Part of a small language model's weights: 37M parameters.
Each number is 128 + 32 x the weight over its row's rms, rounded and kept within 0 to 255. Layers, rows and columns count from 0. Numbers have three digits each. The size before them is the row's rms in percent of the matrix's.

# layer 7 attention value, 384x384, rms 0.0502, rows 13-78, columns 192-239
111:136097144182182111127125135225132151153081156134158132201123119146116148126111148121090150119174202155103144157121139129068137116125095156102119
099:140079121191120103181079170085138162130107138141051099098105080144147108080117081122098103118154087108124118073126186160132089122152152189132126
095:178161135133115092150147115085121090097142073169162152130131120120199149091146080125109114147146114068126135113142109164139100078138156123086145
103:102100071086115104116133117071113130092148128054140115132120162118142119083145110160141104146081108146134050191114079125168117098156236130141165
097:062081164083134142131072109216120218093094117077143107069116105130132171115133124080124155176057101123108123179151092100118121116110151155151066
099:172165109123110146098170151152160104156171079098174115154131111102132110195152151101181104129064140097132123168149088098172067175132031082091149
100:170161082137105074138179184135166139113122127134141090154132108117138151100120191205122062179112133115124132195138130124141082159140167109120130
106:149143116072117124169105138165166142063132164106133122178140147126152078156130092122080138125158136112063117099143091233139091124114115105107108
105:069125154060105143054163113179083107148113179124095145110104148138134149126134112038098100087134122188117129153109094103055199088092169098116115
106:128151127116156112144120121125093130115140097135159128088115123186175135226126182149138130113165148128106162096138117177094149106129117117105134
102:189070074156055110118147158053158117112071141067120106106137139117124118139137115062169069103092163092133104134129101134148090192148117150168146
104:135152143101187124082195113130125145131141072115116117173099156143121139090133107167132098133081099159009103128196134118141099091116140147120123
102:132125127113095133113111113164167129096183129085129139184129120142107112109140099171120149182114146152103108190166076116159107128126134176126173
106:036088140097143151057112169158142131135163123167083054146118092105142131124124077123086091166173110141112141131108187107147174112137114171103124
109:064112122120124098070142139147080118135050121124127117161088084151094163089132053113114100141126114121124165161169086153069136111133160130104153
102:127072099168163133100112162140172139160175160106112132171147162142146111104111165148109199075173113152156117068154089100123127171151108138120107
102:096133117113180133095093173141121163178150056124126097085110079079116136097107211189144117101108076129095149119197159061112111115143148155093139
092:154149138148043116123110191182092117163119160131152088174127139148130139183149162176106112073188143109107187135125104102095104120092130174115128
098:156126075140096096149120160112125142096132101182143161083144122123155134140125191192148071109106172107131174165163084161174113122140084149107099
090:082084112061131171130108043143154113146171089084129100129144173128119082115122079083103139141060151140149117169173169140106143175122125115185127
096:161216158090141109192183095147125171146151137138146156114102177126143151152105176199152131183099130139089178145107142094174137118129135123112126
100:125191107156074138118115136120094166113103141109133163149152151122117178119132151121202168119138117137086131093153065134082104100133198080189140
102:108102134099152072139169166216168186085167129127134111144121132089101093090121165134114147170075145073086120180121164148111104143149113105138132
105:102180123146116161084127189109115146129146072138107122141133202142138122222133216181100108126191082135112136193056126109101093139118093122127065
106:138169143097156083106136109222181086135166152107113135172111104108127143141120146125175185123105137138205140119128137101155146084124094082138111
097:155129158125104131108158099132098054173149122153137153207125121173082152125122103147127121138093135180139119142139127068044121090116138112152156
089:066193141108119155120142090194118130117087142094163097108161172098125089175115156121131182125120137188121096164052117106139156127120116102130123
103:122182161122110102135121154141150184127162135148139134160127118143127131080128075184078117093195102123106119136191138096182155077173179142131137
105:117208150075107187119102115101143169137180125149136198165128137157097181170135081172091119090181130151097144183087142123161133126122174113103080
092:082078110145138110152106040124053194121102158107080090131099177157149141099107052141027093143121079161068097119136133147093153064152146094186126
106:100116113111110143163108067124075149097076130186123091063084123116139164171135106094108102067124069107165155077105134173047134099097093066139121
106:180125125163057132124172187127154077119143143106089083134105192167139122144135163134111075132164143113128078180145164118144080167053062109127103
104:112142118127158115123143117185108174157152109098114163103142135156129134188123101104152145108139101093161197120185111125133174097114133191152100
108:097063121141133102102091125091101170142129043187103099107136086156155124132111142181125106146144105118115196183135133072132088089115086207113085
095:129167128123144134140164125122159217062145098197148134130131152164142138141109184197104097119168101114095200136081097124143128058146112136114120
098:044100124144086127103092153129100100178113085117106058187127126127110112226129082128107137087166105134139095121102166144105090102114111147150122
092:099091117100131101159107107183111128134114129077146105162121053138169081170105152184113144204045115148132131117171111161121130204094121157089160
096:117069116112135129111130167162144099179109127130151114132132075110093145123126184121194160113140194077154151153136101102125088107128104120090113
100:162119113124125096145170142060136116124208138145094138148111132138151108177115165119143124146101101134156115097135138120195152193107089148172173
102:049151163073108159073109115218086154143144087108110128055117156075146133169148127107140124169070109152113149252067083073141141103093199161107124
095:116099139135115078164141161094124113116141129129150145133118095121153115107118127090114104138139129093148129166107110147012140163101127126116202
107:095094122164145117132144125119078095094078190064133134126141125104162186128128101080144122168093141121215112124123117142146152183088155108094174
085:122185108113106121161147135062081110126146158121198201067133143144079159152175110132158119200135159069117103153109127104110134131128216107150143
105:091146121112171141141069039137092103144073148191121096116111110144130142079154140200114155134118086160107110011065139159116177129158122085116139
092:131145110087044164155106123096115066162162119115108158160121137105117094138147089132131142133123137112152126099127119133137133125123139097147124
108:068170166108140161083099086161139131106101084077121161144149096079061089115152089097183158154055152151148140164109123060114150152113182094135129
088:119133132148127176086123121095140121134142096107136179129142164135096153162132115126120132113132120156157094169150172062175092116134126127146088
091:092162134135138116074135119141132131132192105094142142181113063129089130241120185136149149112127129182148168175140073074103160099130116128103156
098:132179170099143188150097121159160154130115139135186145102129107116164120144136112107122104102171101094137153170097116157152131134128153098110127
110:077148165151148140084107117132106152156108009090127103104130099103084121118124182106185146164124104091138145158119141058134121134094088148159092
099:177075092178117130114133127043149136149090094156101108139111121172106143093140131112098088083125162133128102095071153174131115125142087142158080
103:235079127198158082178127122071190150091148113146168159100133110040166171037119172099144114140136097132168121076153120154170105126166114139127176
105:120093162129133108127139144115168136119108082151081090104131152129148090131138164129096134139169101137152133087107090167168158110128108194145136
091:145128101157144156173140145124154120088121182118162130088120134161119154126156103135121104141143158057161084132109175175192110173157140177106136
096:137144110153154122147081127123156123160104042113072084175154102100095135102114110118156213097162110139178114059154191168101143188175103124120108
111:198158129159221086119175151106135070131083094174118113086132129057131131071116182160141127144086127091095132132091129154104120145171146056118129
105:191083085173104121202156137113141069162064151073112126131129153150106122118131145082144082133090181073113082104154096130163115189112090118180147
091:145132118163167120189141158099136147116143135164158168131138087122147130058085131139151109127161102136159133143141167141121118110129094072118155
095:098133075100043165079147118136137117117107136151116106134111168178112135198147178191077066073139087144140171199097100104123093095107103132124081
100:114084125086092145131110181136136145124129125077105126176102151134152099159127221160083108167110120147075147196126048111142088118056115130113144
096:098130100116124154096102122171144196151122145070091131138124133175111141141138114127092176116137108163130092203147121117144156154053162150138070
102:171062110111108130147148134113098155135049182099134127140139112148078114097145110117162108115116187067065198134164111141166152090144106117175106
106:053149154060115094111174109154127156093127161140088105153092059122107142133154127094140110098158065132120174170115160109139151103112166150148148
101:134181166198180191143084183213161131140149077165171146122149121086091115125127184132187179143170130151159140141090137078073113141121080087102120
103:159149148182116169158113139157122083130054086145160119086126188120158150117131137137122133155116108131108100125098102088134088142103110147124125
095:094090157171138092063156150156108128145120076123126127116111138087093145115122145105127180132085093165209136122102106111096159173154131141115150
# layer 7 attention output (transposed), 384x384, rms 0.0517, rows 13-78, columns 192-239
106:063149137133189121138166138089188104112111156178143192107104202083136094149062131166162136103104115176097127131106112086126139104133097135093076
101:126065125101117143150102117129091101151143134108087187147120108056094111142134156154108090121138114132156161128099117189219141170108213157120050
088:142153152131136142171097104148117147107170111138111127099158135114102142137118149142165072118142167150119173090089144172103083096129148158092092
104:190068159137128167134138130140084097136156148144138114137141147094117094167132106189112137175115086159106090130152120135139127134086119161119174
098:196055143100133127083123158169123156093135141105124188124133102140168140131104128110117173080105089172144120113204059143099174129077170093123127
100:166064067068216178095071152107131157255141124141036172163128080121101112103120125186106126102110164153124108119086061126163144103183141136090109
097:152108172151112181132131151122168169166128134149135110106165074126120037105159146156140097145171161098174096156098117113145093121186143124126129
104:074132170138134155120185104116126142176096162090159102135147163129093082160115095103081131136157095102116136108151125164163068129161149117122159
098:158132113124129119081150150126083152050127134136162191099105127135168151128174108094133150170122090107125096104109086136072171141032160127127092
107:135137090092178110132067155125141109135141131102087137118107084148138136123156143140125133103148171152104089156171145150062108058124105117094081
101:200062111194070098162101112128122132118104152134045109115134116075124148096171130100108110126119108113152151150138121141200146168179147145141131
096:110154128152139129142153103155136144170108120128145062096126123192086147104186110139100116163070120143100097109129106138119124125139118133096133
099:130096071101205124103143122137156126166115126098137145176145113150084078109190112152099161101144138148073045190127078124108095109187159163122106
100:116094077078132133132155100169064135118171129088165168158153103163151168148131105133124104137101056113116152146038129112155148141047155150123102
109:071070143093120103146180115107066142093139161127154171078103153177126162120077072072146147168099153125126147083140088103074153117114114136145056
100:137146119153111097094130145100218111088127153087126113129135167135105130146127139105144148136112093094122150094117176073141183134120139052129173
093:156102096142131211156100130124139170160134109123153103127118084187127141094142154142090116148098134148137119109101122152114137123111145132037173
090:078083091126171116153134111127127112159102168115092168100177139129139154132123134168164111075127142214100129126081068129079136102162103183126031
096:145128144147115148142169145148157171100140169203152098095111148145114165121121115172144093121130214146136126117133105117135144100198137144104139
087:133110120065138106065149072132076127210113116148152105120109140147137121116099145096085156107083079138122056156218144144139166137093139113148167
096:080207142118109145146166140133192127162154111120126069139098100138089107132121110166107147124154172113106103127124107086100060099135101156128075
092:142094168180119130144075161143152128060094132104092126097159121139173157151187148081169137137158122142130126085201125117054130108151136103151146
100:097102149106139147072233133111191164160149179160182092106108168185099031105092096127100115093125142130131135134174117089119131119183130078130164
100:095113166178104188132180122077156113121114139107144148113164165132154111167163174147171106108135096181122137103116097108114130133150048115169096
103:133140151136132160070144142124196133132138132164169113148094099151103108105118149165165146154114141149197147114109119076191155112151160094136136
096:075164115086144125115093094112069124210105113141145132148123146102160107119102123100111119112105146120116054151145107155068107128137127170182060
085:106137126164125142103177052162161109111085157178169119139139186149155171130102089154103206082107118165154101132115108078141132116139062139120166
101:133105115100135211140161123122113186136160130140170106092159135212145188119130084155107111100168102134116155123164119130127135119189197182093191
103:097186120123063176204096137053114123112142100123160193147150107168153150137152109207150151129185097123110144135102077120132094160171138171128118
095:115090158130107106099153054097078119062099120125141098121124131102123127145089128102106142125083024144106062113197100101111121139123134172171117
106:135142088109159076099090151183084142052133181132100083071085099108172205140143142115115146111123147107123141081139124163090131123054149087102071
100:140116124131122147105168109139160132224092161116098132104113174134118077108185174147099077115151158129181118110105068175161148176144143112158066
093:161118109122091132133170129130173134079171087106060102108148120110094211126082073142155112102109141153130182091161144118118180131135129170116102
106:107071078072181117170157153102101119139171176118090168101147130134114220113114110196163109138084095174102200127139124094165169110108134128131059
096:105119161146136151220169161146132181084116176151160113082138157144137166122153157185152084129142140168139158185145119078179108063225126126151165
100:046097075115173104137183066090075080182081149111127143159141152101129177151090149124143127123099016167141082125077111141148129158157107182152062
093:102097117043159119059123139136143148214153166072129133169108061157072083123071110110093156128099174093093091128152120169085099138084157129093084
094:047132136115116139147142164076162093150135134151135183121110130102084127143098141184179130120121129101147181133071103062135150120111121073118050
101:146129083058131118106049114153125135147167136095055073151109069091109110098179191131135105124106172166153077148116154139145138119125117140140126
103:157082114092099122107174151143119114120164090141157163154140110136150153146149071153117161110113096159101116132128063099061151126076092137136085
095:100110127097167076130137153159091155108152161142159148111127116096150055113088102093131101103121186164149058160112143149039140109072073149085090
103:144128137121123090085089120186117116070161142122094098151124135104103116122113092092152125142114194123157109116113165166124128150132140150116118
074:128136189144117110193095083149083107153153115156130118149154141095157131156128107125166110119153176144108066151162119157043133138138111168114132
106:098159150163148107108095176126069120083071089100138121158149084101136153118125157091134156157125110097135046127106162101097054121072120102136077
089:097111121114090105142110123063091067205145109124055202146165076093109115139088086139150136108161089108131116150082172103147080139120144126148072
106:139130156141122120133116124163105098153117083156134190174118126157101119130149131107127151130131067151126113177139141114107135133122121094131170
086:108159127162121128140115051106163099118106078149104102132147118154130206128113136127140159110117056179118131138122131097156131114197144167150176
087:076113110089132130120133135040156102137137128122106198169085081157113088125067150199157139108118118155147133133121122058110161099160108174119095
100:144180131123123163167170139113152166154128108134173129153151112127127099115105078122113126107161134101132140190130145128135089118158116118147087
108:159103111087149130184121117150132122142099119144142152121132150157160156120119197155164121111058097178165164155145125110162218129168123081118183
089:141149134161124108103079123074091114112056150140135160128123101088119109149224177101136094143124066118133094158087146152169120168106097099172093
101:174098124131145110134109132161177145108104127169152170108113081084054103128133129142115104148158177138188136131098177119159089096163154146122134
105:189081165144103107178185139203105169082137126107172153121110134144134150160187161150107053168148139154159181145100127160183147153092110117137133
089:192133144135115143148088144119131143109127095130086077127147161084167141118124112119123099114166184112128154165131138169164104124132132131101164
095:072142035124135140168126143086151103120133103134097147133114103130121187095104138104121168153102060105186155095102179116175122159166163112119094
107:190130136205194160108160176117146140121078160203128093099081104145134099076089171096108102183121191106122133121114114105118081084157082113091146
096:167108129131072087129109092141183140145121124103074065123116175081092119126126101118116109115102136074111161102144180118169158165120111120157116
089:063150143107118133179139120141188130114123168171191114098092144174086075105084106133166106145120169099186154116137187116151168113143112097113177
092:110103116118124138139119156092143174101114149104100135117155098137162167137179140153162106117116091110093164142090126080129097150110120127143033
101:117034161098132147105201157091153161185101167082142163145136190143110026126111126172151117121133121161124119145158078137132161103101124127122109
093:099154065095136113131144143153149117158094158053137178162139120164109159134211100155112161121116069149129044141115111111074161155100116114138100
091:123051137122092093101162195071109105099123136134124131109171141143094140160117080131146140154129105087101187150158130063164181157162132133178105
100:107135129091122119161109109190129133097154099059153077139134094129157149086225136106152105189128092104115140170100193128085123088122131133168142
100:118144133167229143182137094164177094182070097145214186118130169153130117145101155150145139133150126179153110164116129122107149114128075077082192
104:163133121175162144127163145171166105191081121152086185115118165134151101130084150144094134080122151148107136089168095136160110138156125117155129
093:141114074154151078097173193161144146050174129162141139121115123159126109104116127098090149127105141124131136115112133141131179139132161106084104